Each number is 500 + 25 x the weight over its row's rms, rounded and kept within 0 to 999. Layers, rows and columns count from 0. Numbers have three digits each. The size before them is the row's rms in percent of the matrix's.

# layer 2 MLP gate, 704x128, rms 0.0886, rows 109-217, columns 0-127
105:534513473474536502488470514487501523524495484488500519478494524495478524531489498505470486476501541522501520442517503487441479494430502515487516513478505536520565538507473514499531514511480504509455495454488516508496512455508512528485484559498503498486507491484486503523480464479539501502503500552498527470548529510479546477524478526472543520509515517455516449509518546500493477517508
101:485519524454518499523527473522551519573474501477495492505460499469530470491549478519497443480521526526506532497513489521473512492482513488517507491538515474498470473502511524494456495525516501516484516536464502474514498539525457518517499497524492471512493481526484477477524499474494491455524485545473460499509500506493456516484532482484506477458519574499519502480514454465476475477488
109:511464500497483501554450468460492496468498456483496495465524526471499498437496502481504531497495495461459497494488499504499507538522500507548505487494483541509445539498522532495507490486486550489490513510520538484505508542501488456526542519506492507515483492528525465487505479448532513513541514513545528499482519509518532496483517463482523519515487463525541490517525536547467527480528
106:531462511493501495515543505488545528521460486486504489521491517501467514530507539495532456485463523485499498526501466525492541456549478510464474499517484512538506501547537507509478507474518445456530459518483544468515494483481484464519499498512530476512504435516464562476468535483523518502497529520499490490486489492477524515500494522514508503525534498495544498515460503476492542494485
101:537512516516490511493486517496524514472478452474465481472490491520491484477536457480526476461526533459516513481491501484516503449491470543536545519469506504488468571497477524520489508517507484483476499462501543485446484497489519483495486507469495498441505505503506492522497481514495477522498454505452530482515508482531520473500471491536518545496490475517499515512578479491535490493476
098:511513523502511495505550512442554499500476517506505493473509474521523503486493517483486505457501482480522539495446489527524550539490487521483499440466475498479496517469520484482503481527501505495517475481485489478485541500511508474536470521505494458497484499509518541496488485519529507488501504507508576518526483481482473446488512485507451562510552503491520518483539485467464508457529
120:490494506476460467495503533503471492450557471534487529518477479518451533445512532509495485477473471520469506480500482476497531511512529525504486494479490489478495469481512506517539510480540525533539513471554525477495477490523499529493478526490499518499490450478500516505543479481525465538475471518471531483499512492557499495459480464500488528506512523501515521503529545444511491465516
100:534559543487519476494487515438517525460462495527484501513489495474488535483527550506484539488530460542537520521496484474511469511502470480424481475504487518520501519504493484477517489504475477550551504494511482517492504462528529507491470516458458489468500522497459472505518483493522523495500535511465506490488509525501496478539525472461483464474524500523493489477516521511514488485467
113:522514500478542466551498492498512491512514480509515498508527496535541536523488484502472492473496511474457496515463559532504453485512500497508501494471485457514504495470491474544513484479500450525494469506499487464473510459477498468522485454540526502532511464499520513457506470473529507517531504512475430501504512515504518548495521509471477478491551470524519497514450466546508507495516
097:470538556502514529483495491464506475492512489484541501462543463467489524518506476497511512514482464510500528546426469508541469507474497466521493533504480497506498514484528484478466462507492502505497508461508498511459535518527513490459475509528483468481507505480513504503495502502499516537528479476505520500446478490559494510509443450509507505467487469531520466506453488520476503488544
098:464509503507489529478524484570486529485503498472540543499552484543504502494522515512504472501495485530508514506502505481485493469520512514509492492514514506482550517475540465491467483488533526482535488431515497545494493501525484480542488490537484548497495504523556456507500455462489527519518489516489476449506547436492470501483485481522482520527479487535488487504510514519465499506483
126:497473482518519535533534485504495492488477485492495491528486526486547497525492529505489524451482493522542500504533479508514526463482486503522538486524514503466498535488433502483486511504450521449527451521475476450521534519517499535507511509488491484497498508496468477504457520485523492528503497463470458509544520500469449501480487491550509450463499467510521492521476437508496527498508
120:509484496458503530557459481493519528506502517484460500556453511498460475500448537512520530458510468491467540512516514527463498495480497498480483527485492507504494493532495492531509507499475526554475464444476459484512454490467516514496479515491535524513509511507465495466499477516490487475495498499486463466493505530531480495472467528497468471495512490465550520528461468465481476500506
092:478447538482491524500514526526485472479519487532482476494507457509461525489480510452482506522538491488502497496506468565442525553493486546488468505541476517502507495525493494531513512492511514496532485446500488501489490484476499504503512475508514519512504531472471482490551496512512469485458489486516535460536504535550556472485459511495484493543530510488517507514497452478533479496505
093:474483477476486477432508497477496498529509508523511448486536505495465496477544482510477500470527525481463465531510524544502476473487484531481519522566442492483478468534505495509472522521513517516474513518504524477506472538505535539444504487544508478504516484484485459522458530492494513509530495501550484531484512515492479472531492485470505521479492543498517526482512465462511491495513
089:495474520525485489501479501506517529568526492465487502509526463474491509583514518511513513506495474487539505510482531535531469496462438516540485501456458507468505504542483495488530499460501499508502484524546497479490507519509493537510510508511502513467489535548482494485478517470477483510523531491538504555479499457518479512492479442530486508493480471494512532502490497512475489509445
092:528495491504550504484484507505444539476480486486484428471548487486516488490448501526476522500486559513486538479496478483482492481476508471500528473475468513486525551552508470528470489492510503548521523481485515506480489519499513533497514500480485484534470440495464483505564514475486492454474549531507498479494494522486503507471473508476513486509496546488540495503523497505501494482502
099:527529520519490521501529510475506503532521499521504514478554485472489507493455501517517467497505434471527519509536501485546541472506504506497561498494505490481524487471474501519520531472550447487509533486513535536482468540533470510500515512475508506492498513468454517438496505469470494485477450524505523473465506484488468509509527504495497538544498541524492513460515473480494509494475
101:450514462514505501493550483501495515505525492506517495468443509497549514472548488473515519489487529512480444469491479536482483495518477458507490523541500505530473457485507494538479493478482505543515471527544506499537522512497525487455455545511497521485514478495485505493494494553507518531487504533521499490474483559522485545518543503499485488491496485451504507489499552531531509497524
095:537523529446505505530508491513534532537530468496495507504528450529465506492488472503488510450526536515497511468502495520516529505456474517484507472536511525524513488496487517488508498491483520486523498499526476545485491473470486511504534524465523554484508484474497526539509500538487522512518536522498496518517495524495483486438505504509536506527562505544479532503483437453506526463529
090:486463510524498503511532498461502529501497504499501500497498477489491469506497519481454498511544468495489522512501544535521523512496461504498462487547476496491491490535543536483522530491514464537513525490463545497503476482440543537509470492550523509477500483457506446562523498463499499501501516509483477516459513464476533521500508532522519514491484520530552529510522456502470517472514
101:522487485528518422507477510472515496486481471502519495506516478532494519479499522512495477477443515471481517502470496458482462563504519524486542508550497493510487524482501457481484481476455491572517447547501476468535507531507482511495477527503494503506516507504486468477523498435504458485496526485487477491495484533470493487466477495502479486501560484505523471483489497531492504511503
101:567488490466449525491505541477533532522520516494483441497523502526511531506539489509487489509485471485553523488490508521478500529493513505525473537479508475511490520471493518496510549546507546546498507497487510499465508502491567515516510518515521527506516458503494455456512483527491478472506524465496470478525509509511514501533506458523501475480472465464516487515493512467481437486506
109:506502504495478516507511531480490495472503463472471523504506536503448517483487499544522473506529476467504478451510475506497482439538475493499466515556446520500488498476537536472521482464505477496489529534480510522498532509519497472501459551481510513506499488513453490561511528454542469513488514549516516512528502530516502485477449490478499543481515508469481500521476515505502520475519
109:524519481535507445522462466513483494467513506475450470553434499464508504468476490473507488484471505445555519478502490487514493554497466492493493469492457500485472518521488493518505514482535492535492500528511472505511508517498511487519412514492503488484494489490507516514525500552481499482527438539527486502510462539505515475501478496490498510517496501510494530497545520472499518527488
087:554495497468499510448531497497471507523492482498525479524503486550494475496513493521520503479516468533520574523499509467461558483516516535498514471509522512472493497492480502468483480483509516530545505471512497520501452518494507523539503524448479511488504481538517485504503497474512477523509488430474454535531510499569519534513516506503468505476544481482478460490526497510501494487494
105:527504502483500488509521484481515479489511432534524461479507493516522483513498495508475462502509501478479506469529453494499533516470492454523499481474538475515534493540482503506462461530478508475496505452508476513546453547544502485514494493496479511475502448507472483483486469526536450545512518487499506475472487515491458498504525440477514518465532472513479530491525475501515481534471
090:518528466451498489515476527523480460452477488535500526526501479508527497447471455463525517510471477494490469512473491506495506476474478478499536522472486484475479545544517538476473509507535532502526512477487539487528490538500503449491505510469523472479511523483491510522505511517518504559533484459543466485456502531503493502494557488494459510531497525500544507486502499459500508500505
103:524470514484494465485529481418472546515495496498517504526491510487472505500505486499483476481550502504447494474496479513489510488525506528469543508487541495522500481469510456482495487444536495485482499533498462556513463476521492491502492528537474527487454500489471526476529512522556496498528517494509534492494525468559513466542503515495447517468487486510499498505510476491520501470523
095:482514475468496528504521486552484476499512484532529480482491494529458489494477507527531465481448490500488536502547563506492470547473538464512458512493482510462505504494486524522477530498492479500515455487538463513492522482483484517518476535478466437474507506468486505552490531504510494466577460502520497509490494499468532514493501508475523494497526528508514529505492504503479488469464
110:485507497496472509510491523458496518488512549500492499524471458517469513541474487474448452513502463498488477477477543540476515533520503513522541462468506551484490550504499543524488539501524482530494511533503477526529521516485520530486443456466492477524515496524525514500485507556477499507534509504498494546494505485506545518492491496481493526532475476498509523519487463472558502501482
109:561491492521468496530494527561505505493503515533532517516475532483518524488514515472557522467547479469506503492491515520426463510514501490514513510520491504511472481512535523463504513492473478506489486514489470462475488543504541515485457530489515520512481494512521510501444489457511517522494507486473536533490522500540508486530518479509515465479530456497487498515514524435486486516460
098:511519543525446490486540504495514490493470518485526449480516545440493524531540488486527481483473476496456488529464496457494483509437513525489453503481494520518509473504505527511501492505539487497514511483475515495516523473534522506512465498515552506516496492516520513512508479517511482471481529488505470492490496508499520495530521482544514490551491525423499482504452522508560517515521
112:441529509493493487512483491447487539520458534512511508473473540515489486560480543484476480489499476521480481457530468528510484500528526518483504473540487488506443461532475495481493511469523478458539484501491498512503542511520508523471505501458473544510541485514492499551535486514515489485500506585519526490525508491512497479497487474506479485518502500501525482515503507537471517473484
095:506508459539492536488498479432520516477511564484459484515533471500503506502469473496511445476488488488530481487510477457471494484483508492492502494523478482472483479493510489431493516533463510492484487549539498559457535532521449493562489462490501512513503484498500479501506497509500525495467458470481495484547514483489517514500520481503524488481506521504489540533481478505480465513487
096:489479484519483555482489504514517482460496546535513480476488496464500476498509488513543526526473531513512489508496521451505508488524488485504531488536438505448520491488517493552486524479519516550493420545498514518502456475542499511496522508481473463553501498498501483474483554521503499512485487467484516440472516493510525490525499530499531498472489521489478528517491529487512474513515
097:477504512452511516506504522489518516496525575518494490476499496493503517551503532459465519521466532509523534476463521475493465474545517482439495499531527493488522460482432479537500484534508504528512503498522483441490480475502516484506492498557492519509524493494507497464504490487500488491494489554519485457528503507487506481571529507518481519495494485507459489494477462475487500490530
103:488474513544520525493502506501463497523484548508499492508495484507496469496483542500517459501503502466492496455468519529509465499516499444489455514547485502467461454498529511447556486514486453500470545473466564510508474492492530512505509491500492516495505544535511489513495516537480527510513543499531502523507459438519491509487476534493524499509499539497457498498493504457496493502469
115:498481501459462512462495500500557500516502444516499465528514472467501527501491495517522490500461505491529481480511539512537511519458534473500525471483558530501512441499486480465485519540515477491506507502492504535480531485481481474546495479493503480513504559470498490501445522491504539507500481511479498505530494442477449527515469525514496493506490507467475461474491515520513542468473
096:476501487479525520502525480497484469445503456488455514479496472496490485463509499511465505499483485487514496494529461494506513495440550455494536484498509491514525470417521492485513487485505518492503520527496481553487518496485467494486468554483498561545461459503514530519526494461503508498528509543458496512452479466477475484525512504485456504510505516500499477493482512518525465486502
109:482480478528451531542512517508499500525523519477529525482515462517521525504489440520496513513485483538526520498523519477519495512547473540477486478481494467473490469496498538497523501527477450542477508429527524523510479499525524485518444491476502490527497505504510492535505506475548499527483478477536459556534485487510514540507491486538478514488512490475454487499502506501552492483479
114:482473452506484508474510478490507536512515514490509486506490482466474521478471549511504509503509510547524569517464570473518488516471527499510471492464530510511492516494481494462509487528521535539504474485472502487472510503458527514531543471521525470472515528488477470486498538500510500518494465537499533498499517459499515490538499457524467517510455484496508503503480528504431497550514
106:556492470503516538492487498550474524510487474475484509535538514498499490459471518507546536513506494552487489534507480486489463501474547535476546477499550490493518497481512496469491502463509511544516508525491534519523520499516466487520485486475528506502480543524506511528496500451509522482513509510494501500515522490514519512501457499496530504492502420486464537522428493525521506486543
109:548461477518499461468507496473545507515509519518508515489481523507500552473502458506492520473462504497477505496490531463500502520454462521469461512521499521474492495497526492505470533489482470513483487479462480511473449522538483487508516453547512536515475497459495503495501501486441511485487500499481497469486448511434474505482473504469508498499469459468472477474554486489493528495528
102:537491495522520529553507464519532491507501483489476497482456466524507503497477490472505505505494459511558491487456518527486505489543509501503493500500484525499520469498475503488503504502526445475491471523498495457521438518480525476497503488471501486460473495499510473495457465526522530478540499525519465550425492455487501529485479499500540472497539546470475477512478514489529490465485
111:509472458457491511497456473506541495461512519516495478508466474515466427496497500502519530505492457525470555491494530484462528527496537488490487450480476497494531511484498539519545458465442509494507510493509486524456491494524467522509522514513506490511511515490447493486484492497463498514506489530487558517500476541509536482497489528506461501496524478477496540500518524467507487501543
097:530488499482511454514518468498529513491521465525483468472475471512503512489483453509511515519514483512491478545460512507505542494549465458490474500464498518473484532500500498521520494500468523486516519468472537457467549496453458494456519510508508536487464492487466570496508461526494489450506494461470491490510511459516484510483444546513499506516480504489488479492477515478489538491503
095:481489481488545494538508498527485497514469530529512513548509545450513482533496508513485484476549473486507430542521490515469508522525468495501521480520486492471505484502491492461499527500494533532532488474482472442513500505479515480514520474482493528575516498495538465546527492422516515479496487480511525471528502535500515488491491523497487484544503492488523540501530480493505508502498
095:510488479507507441459483484520534501493488542500512473506508485493503520447492535516506507480499506519475503469491521500506530489473550535525510504504507530501491496487465534500517474524475535485435477507468522497470486519553535496593470529492535500531486539523533507533519485487470508519501530472491508484463490497528504478546495454513521505533474477521494452506485515509506485474511
096:527513478540544475527497513494510486527480454498479505496507484469471498523499496493514497547467501512509570548504507532539462486503473501495537511499491476516505480459449501474497462505498500510484497491508504501515508505490469509498483496460513490504529498509528480468549532459467518539502473532513515438480509519501521522474536491518497444497519512465456470479501441528474510553502
092:520473520504531493478485473498501548485511526486496493462494514523463504437498464526481517511445469519489484528484511500490458501502516510468555490499532524533517500503468519549522489523527493466479509537482479532506514582523516533495493444485529463452512519500515501489502510505493524489524511479515499459528496521454517541529493514461478476531489515509491488472492482533499461475520
102:492498545546520546511492526446530502520515463472532522444524476531495496489516490497519497501522501477470531509500499520543514466482506503498518491457513536503566475479521502475518496457499442503446505462496522496509476491505482434507476549508499525451508497497494522520482512421503465494496505525491507501496479495489472485477515500525457478486513480481480470491524490496484481505508
089:505508558497486546499503494504488515501519518517507512477505519491477499527489519538532529517511525512510536560522481558487504488491498474518488508493460516470525515495494500514516506481509495536472473523451468482517510514467513490444499492498507512521505543511488508525523465542494531489524505489508476563496535493539538472466541495493535489558548460479472500526524473482449483473525
101:503458529463513514451525451467480521522502454501515495502529501496488429502499542472570502479536524465489529524532487540544542499522495470486497503508531528544512488493509482544505521507497488449516472500502510490509505513461497485446493545510543502528470489502503516543472511507510515498492479546528528485500505467487465489493512496536493485491500525510529511484491507475497539494516
106:511534520488486489501489543548517498498492511456531502508523538471492513488458475497467502493478506523558521474491493511499491481498490512493475497520533525473437538547502481481461481529494474518492480520500502516525468501494489465496507493475512515501482452484533495503499472523486513516523516495519545546519519489454446537488467459537471556437536500487473476492516500504540516480494
106:500508455513521501492529496458493512514527561507492484501476502438492523536496514485558521497528463477522500512472472503512484520509505461488462513531526536446481463499489518499491503537488485506488540511510471515492505505476545466483468529442496461477479514492520510513496481492502478518485572473504505518532525482519480484502452482494502475498515520496526505517544481441508523536526
096:514434548502478476482509481452507471489539520492463550492504497487467541421524512520488463498499523512545459450466494469486509507524532481507499497543501482513495497522466459524506492500474500473522488532466486525471512479550500493475482524490490468486497522504479456492497526517459493473536510499482504538500481505477469512471455481503492475530508496505488503505471537519510523520520
101:449488536535534513539483522504519558554472451501440516499532516495499514518479522488467510478507478511537485446484485539493531501535477486528468489514496472525473487499494508499503467552506484465476538451488484500507527504492494521517512494453481498473516521529467542481494513504536502525530465498469556487460526506492493519477532469499501480514479499505510499489495466468497497471494
100:508482474536522479502497492500516529449545505523500497514497542520508520483477494485508482523502523497524502493459493507453503483477538484501520458556499501492513531515520533477511538531511529480508484502565505525466480460487474489507505468503514503525535476507482511464480486489497538457509531489468530525498503522498457499561476433517480531503526489457545490518508484536483529542482
103:565524475496447503502467540410462518491537494494504508519473531454515497520547493513547503487541503486519527507457494523511483523535494500482476521523508476481503533483506485502504512528507518427513519509512524513487476520473475519508534495539495495508525519494475506491552510508521543498528547509490503464479516464516500512492524462497507468476537502478509482512506497477489525524517
098:492466500481501494502495510517521498534510509486461512492524517489548443467485495506501523528478494485481539518480466471508501505558472514507499496502419480523471464499464462516492491541499517493545513470499487491483561485463537500504539455470511516476504496475481492525491507507505530470488523472473480506502497545523538504517527497498525493513516533501483451488462444475452474494500
095:542521545486482483500478510488480490511502468513487510487537501519530516501510456512487508499494531480506547505529485490514525499479491491517484501479492439492491497512487475509475470455534530462500502493444474528492510500481491552494534517520461473484509480476481480442502484475525524510521526532467510463512508535518510497501511443477459447514509464486480533507578490492462468506531
098:492499534460518534552521492482527515468480482482495512431507499520530461496532472503541524529495485489463539548528482471497496530532463502500483479475519482537477466492473550496525510541461515447502487492487492482484468460455478460482540482520527509465518505464509486524518500506474518517485505484493501506454488497464503519457490521486495509472479531534498522512514510481536497490514
099:522491526506521499495489515525501459520530475481538496511507532507464499500473451497514496510461470488513512483533536430521479529468521462507520525484533496533506506483518504505526512509522497488509476549528510565516489490456509455489504474514505507510502512467497486484489508520485516527523495565505514464492495504493525463510519565525534492519461532524499502495463502512569488494554
117:548448438495524524499531502483486492470534477459504497499462531468499497471481497474548514488498528475533481487541489461461468490539450536464492498557510510512511484472534461462500469536535517467483507493528481527481503486483553506476517497505481501496506501538497465457486479495532484520530493481481456464508507516516508484501511480523524505501475506495473523510485519511461498493471
100:545531493533487544483504481504477504409482480491514480476458501479525458513490463503527491458481520491481475505492496446467529532514485508505508475495527543484477491491499491494531473472529492491492509517527452495505521522521522469532446525486476482515508498477494455470472512492503536508497492499519551500569512498511483498500505497522511496491552486500488494513468514517466437502481
098:508507475487476505506520502498490493519521534499466451512528455503496498475502473528489560461515484522513502506510566489484476568480505484493495509495490520504510502482502497558526476438496441527533471455464485493522476544454528500512524525520506477521505472511503507489546468548498505448488531456536461512488489489515510469480495521510501481502482509495505503506527464523488514519508
091:490490522492462497546469523486487553514511522442519491508523501523509460482475457503482486480491501486511494529509503442512473482524500547500509502484508497517488480437494558449501508489516493532496504477533498539443496537468477496523452483551485510480514506475518541486510506444503499498509501502506438511512516509481507488500494447480541478493511546494518513505502460509488490470503
103:508550490507506477511482491501553512510537491521471548482499510502491504520548455493538514494507448504490509528483569442478471475484488476494506523551473526498474559503469513517512498510480501472509518504497509479516524500525558481522468549497523491496481465475514519507522513551491497515492497467494536533466512510504541486509488530466497495477523474491483512480543492499524555513488
093:499508502543526521512499534490531534518532517527497498479541515527515487468538505504492524518485536498472515511493561450542516442495477519464545499521460498487494521520505496453487499527517507515512484504481482474512509496525526507483488550511526500500496434479497500501510525472470520480533509493500532483488490555520468543483498538497517566525506479504505515481508471560516476534516
094:479509506542544509497492528501516521570505456535517469501483541502446529517519441482486516504510493473506493569513483508506482488524460458552468544532495487536498471524551493508518527482505520492502508501533514502487535479505543499471526527499478484506473553502511485518464496505498475467495526497513496523491497497480534506517482459513509504468466481502511470529514498481490453529494
095:526540467475473496509508452504508493504493533509506484463500491476544484489574519509551517511506490503501489463526452503506520490505474507491484541506498505511471466502465489449506485529538469480498462480455493529502531484534534496533461525486490513499477489506478508516471522495463481516514473481532493495511485522457543458488539549483518508457478489483497491495568505467526514494489
098:503542491475521483523537514464506481496458506470480534526512521484510499520533483512461547514459502487502530455524523506508525501507504521484465499530472494460511488452513505450489498527518458514553508523484501503483500547497469522517453529526475521479487511538478483501477499502458445526486460489577529498497489514472527511505492488485504517484492484490523504476506508537487554460502
087:480475517513463488495513505518476482483506465530466462532497517475555505492533518534524455530451524501535492484549516486512499523478460487524516480502488511487517509508495471470524486491532462486541480537463488495513550519499517506463487474523501488475492553516462463497512497499464492460489456481545552485503475510480495455487502495530448498465475467477526488494463527507513503498506
089:505495484457477495519484475477523448501479450542500504491467470489521509546488497470487472512515520496502521445537464524540469521486512472540490513477477499458519546501487545474461479481467528531501484496516440495494554512453487546470508485478495544504501500508493495476492479477523497502486490524490469543504512533491496532513519507498505511487511494517498482486486542527548450521488
097:501563475461516499494503500521513506472487527476432506529506486512500496518516497475519514489536496471538509479505507518544488503463497546475497489507466474496504461535476516481507504495493457528508534526450507462495507469517481457495518467486514513495482463486484510516499522518516520482532501425501513500515499532525527513513524522474515426509461491510508511498495463488467573486521
119:544511468471477487514492486498454513464479500498494553439537518471483531509493462525467489467530513501492494453541470517529494468479500485450494505500450494506537481472531504487509459534519493500492532521510554504488472476533464465490502501510499462499472523544485454502497500489495522508471503542539528503530501509557503490515515525485525514465491484493514508491488551480481497474482
104:518498487523512528474492522495514524479543482515529484489521532488477469493542505485456488523462497497461511521495486477453473486546501544503527455491494536492480507484456470474480508477526509446523512484510486532505525510515463517469489488475493543496481504509511538500496414496544480494474514487536507453528492486473491479509536525490454449481516479519466474519525490489507520482490
107:489491459520529486504510496522481493455526444491467472525453552514445504522497558508481494509536528495556499529529511516479517511491527505533491493447492493486518526478512491557512493460514501529515504512447486501465494525500502542506490485501474517508475492489466481478510500515479495513505528496559462513486480461492490555556515517480509531512472485499516526502473517468519507489482
088:488507506526484525513489519500509564500507476516544471458502510496500479482521493517442560541512494500484536505514440449474481509537448491494495510556496502521542484535513481537508526481507495514513516529518551496526492490499456455468533497507483487520494513501475484486524481505525488490535539484531488522528496518497519500447503507489463502486511504450470478498505489555472498490502
094:532508527514492504480517529549508430533497539542467508478507471496478515483538502500480547498496484507509517506537512465511459516520526503485538526462495527517505491492505507516479509520485509488512498503538501564504487522521502505514473547492497482515552512474528514502495478501482494454478514485509539495503487501528445499500544467460533472487452519539512494502477434452495501474500
107:469482496512514503529507510538526503517551537494524478522545526543515506508475484520515500500501505483490532480502526502534464503490508459507488540513522498539533490499509496500546451473541420506498504510501513503531494510502489483492504473523461486540509539499502497506462496518481481452498505487486450444497466496464430500491541526507546485484499517511476454473508498540517492483494
095:524489506481494511500531494470500516506489440471547480529545507507505512533484491496540493517542474429517496534541476509479508486475457528506530496511501534490466513437498520486499488517503532499493485478448523488500550566523526477455515476495475493515468523531503504479507514473519510465498493508453471544518499511487508486495469554485479493467501491474482527500511469520482488505475
093:452502526483510476459538496513531464521489495480460531451468520473509491514501500491485483441464476542489494501523492524529472533481473528536532491520484525514506503459502508478507464532491517521488482500513468504498519494511544491484470505454456504515495499505507503513484491497510513504519525511441510556460503494462525497522435510494480511547486535495471506505522458515504517434495
104:527521554458496469537474513521498505534516468482519494498503489507452446519492483507471480473464533467476532481500469479425524510447523479476501498520510502508478493536506485471492491478507490490563476521483484473484538511500461529484568513501468485528496482522489501511478513483492494497508531505521523483493505508525518469463483516516485484468482545529463503492544539501461490503499
096:472537498507490523500508508517510521487507498487501512510485534467470515438506461496484493526532530526554506517453476546504490514488504523506493478516538482545489510507512528467488488494480480483512487489522530486519498536557465507562446472491508493489500529529503506489522435498546472508481495487518472497520519511479486506481548513503531455510492490442504511481516541517545505544524
086:522479476498528514524520485512476521537518499527450479508485530496476497537519503499506543481525497493473517457459491495539500474501542504506519484495509457505494515516534465529490489458508464465486479520506504497499502463511523537447517528525518496514460515494525535489503490507490536514476530493464504498491517517473500494455594530491483469528454485526544498467531526521474466495481
109:491520490520507504508500537467518474538501507492473475490506523558482491476501516518488527482505478470429527498501494505478532498491466506519474503512495535446478538548456516512480494467521495443492525493496489520495491478507479462496513492513511530504487478486519527507544530478496538532478515531467501495479507532468481529528505440463511514473499444517567504499494472493507526555496
122:484505526460481529497481512491488494448498504500455536502539535494482481535481488502502493499506473465473521477500503500542516492505460512548513513436532526518526517476478555532488469454479462495496530505489553448536479510507489532496524479517516470516519461476478479483504531497493481459524463486479508490482491517505508465487521488468506455504475524529524531496545505495549505481527
099:479534492503471460508447481503484545462505524442461475472473499515510475507533527542475539507478506477490492516467539510478491469521459452514539525467511476493521509488518518505497495504505471482550545507463518537530476560497513466479495539529502507474510472521493476464475504511513504516482518484500549466512490500514483521486506489464500519486484499525483498483541497503457515462470
111:532515509498499510506511540482464530486525467538495510538505502496523486498543486528466480524529510527456492443531503510466480461520501535462507515495551475504518495464545556487503470512554491459489508489506504500485477496510489534461529459480488508551530505516516499505501421491531477494471526502500476465473528529481502510491517508537491494491489518527524514493550487511508500476478
109:478462540435513532472481494468464466468477500453471502492490493527511467525480506518481494470454515473473501464515493476525475479514501543477499480533459503504499456540501505555545499499500530482470519490511496547466490513506540528493476508548484496482488525463509501480528527509460498467508505461492475470501489497513544486497494517479522486520503479545486502518526493509437500511510
101:462490489515530535512486519454440531516497494504493496533481513510479501556517469488485497469501472498506455475508507464484467454493482544493520510462504533469464499471492512514501504465507508482509492509502490461464505481477529497460475483545519499485495542496495479542493505496547505456493495493561533472486515487508459469486485451491506483494519519498496452506550485451489461467491
103:483523517492462513525483522465476474540464512527491535467505513470513527503582483466500512513511473515451490463524497530475553533540508485483457503500485528440497507551486476493500496481474503500550458484528462486524484463511501497520496537502488519523501502530504514524516483495529506542469527474468460483452516505536520479493514494495516492454499475497534498490513492491492482518497
093:470504479531476493509515464463523530507459538468471509442538481511459515512497483506514491496501500518515514514480530501529504499543502538447485493467509503477518494477467494493518492494509461516500558526460536486481509450543545480526517510483497491479498498509522538503517498517519467515501513501530507440484485519543445462506458463509500546486488513478462516519456480504514502527496
088:504543513506519520508457454516510479498497532517520502454473479468505511517482480524495484475510504522493511526477492481455507523490522522502485515498507475486496525507507503466530490464494518525475509453508512471541517533519542499495511537513489532517528455490511506467484509453478529552476502475491521530548479532513528457482568523473496546522436535482503505481503463499519454501521
090:460508501537541529503503471510507527516495504514500555532464496505483478526528466502515519454487500500548470499482484485524474514451505472499545506462533498510519525488532497533521465461536477537470486511461477497503486503521519458486494514505501465481488525485495447488543510522512500474524553481479534494491490476539467482500481535525512475500501468479484529493518527476497482559544
102:506494474445511493502514484507498496537516526512516491476506494459467497506508494495523513497510501491503541510499506459490517461476478452465475556520508478538464502479531476510510505476518531512550499492512507481560470492523470471496516524490520474505466433493531474483536523498514527488500474520535500526508506550506502472481443517526514511453477453510467494518506534511541542469523
108:454527527480503491503459510485501517503511521487496495469499467495501508491519521464488467507458561472489505478500510490508467527482509468477545527515545545513439480518540497486509486542547484503521516487512502496494539506509451553516518513488509465469521497508495493485505559450486560447501491496495502493513504504497494516517541514508455473502498466453481483490547504518506506492538
101:544501502527493466510492478479518491501536506534511533454499481494527524504505488503508497499513510509544483495490493507537525528512498545493561482523494475539535489487532505527513513509493478505514506521516449482498486544502458501483485493456513471494476506505476533474501460487533466458474509494516501513466519520481496503549506543421481535490451491518491507529544551544536511520488
096:496523443473500503536466521504520480476479514494490475530508510479486446522517501444552472483547464552522520522545488466516503500563512514483490506503541544499474461509507494473514516510505516485469467549493540546498482495481507481485524501476509507510514530472502445521495489458506511522476521525498529501491483489504560510491528497503509517496484477507499551505512496487452502491473
105:494519523512468511488520494477548473490523509473487477512467519485512468485537495500566525521500514561516479441501461467509470466501503505497511528508456502504496509506502492500527485476454508493496484506528468536526469486472521518515482520505469494515528513530491505507519454577511539489529496499492510507489482494477538486513452460519481488506494438508467556521537489483470515516493
094:503484516489526486531509467526506498448471496523474483475479472490475541510471495518503479485461500509475506521487517474496470507500494436458472485510510541512488490527494507547477468479494476475506470513511464475493469485513500485536477490492504568528497489495503484546507484532473507516527470488500532578453491536458545468534491483511475503510502487508491459486477492460485495461461
101:473484508498505467517506467517457475513508460513482526476494475533510519482527508508514499506502456504463497519529500518503500555459522497499490451514494496519520536479534478450518470453488484521468510520503474482496536545480543489488478500478498541485571481479447537491467467483493486495484477506522514499468476512526489499558521506463532521524471523558500508518507491519536499505500
108:479465533527504543499509499478476492509505516530508503496498485477539511477484511508444498476498515494476526489511508488522516497507544497492492472504532468469519493508552464468514482514564474528486465518481506449511475526499448474491477505438452491489528536507499508493515496462493533502449474511514528507451526523504460519508531487536476448512480477481539495484482490527535484518464
103:512486487485478479518513509431520531475519521507504493483500515502491521513503551496517504473537517484505468553537487486498492501539506485484455546542526510456451467536531500549490485479478509542474468494551497534476474537498522479502509523529516514542518508504490450494503482508511511494483470522523500558490510487527479483492519475516441514497507474487462477490475502518469484462482
102:478546490495507517499518493519524558484471527517478487526461486528503510451523493506497523469486480518450490475486540522461502473520486502511501536478495496539512481506495542492506512492501508517491499481532496525494512499484466491474505512516530529487507465469503498503508449475508532538448500550528534461525459526521509532559516489481520486444501481483514508472557516518525464487549
092:520512485464470490522481545502514519483531434540508529523479470523506559510513536517482500481479503513530490497547501542523505445518520499470529473430530506480513504493491497466482481511534536538484520553531497495488528549512512487459457514509479507464471502478477531497462491485469470479515478512502483504452497480523491486513470479514473498520498497506492522507505502538486513472528
105:535536548535522533488516497548456489549460501526527514501493483519474499498506528481526524523474490469523527466474533476468469516509549504504506548495474517503517478508521503521515513507513461510511517498527528511489436464478489512531487491483478498513488522479513472477503527522453517491498504509517460469512467488498539534511518507503502503566504482447501506520569512498528485473486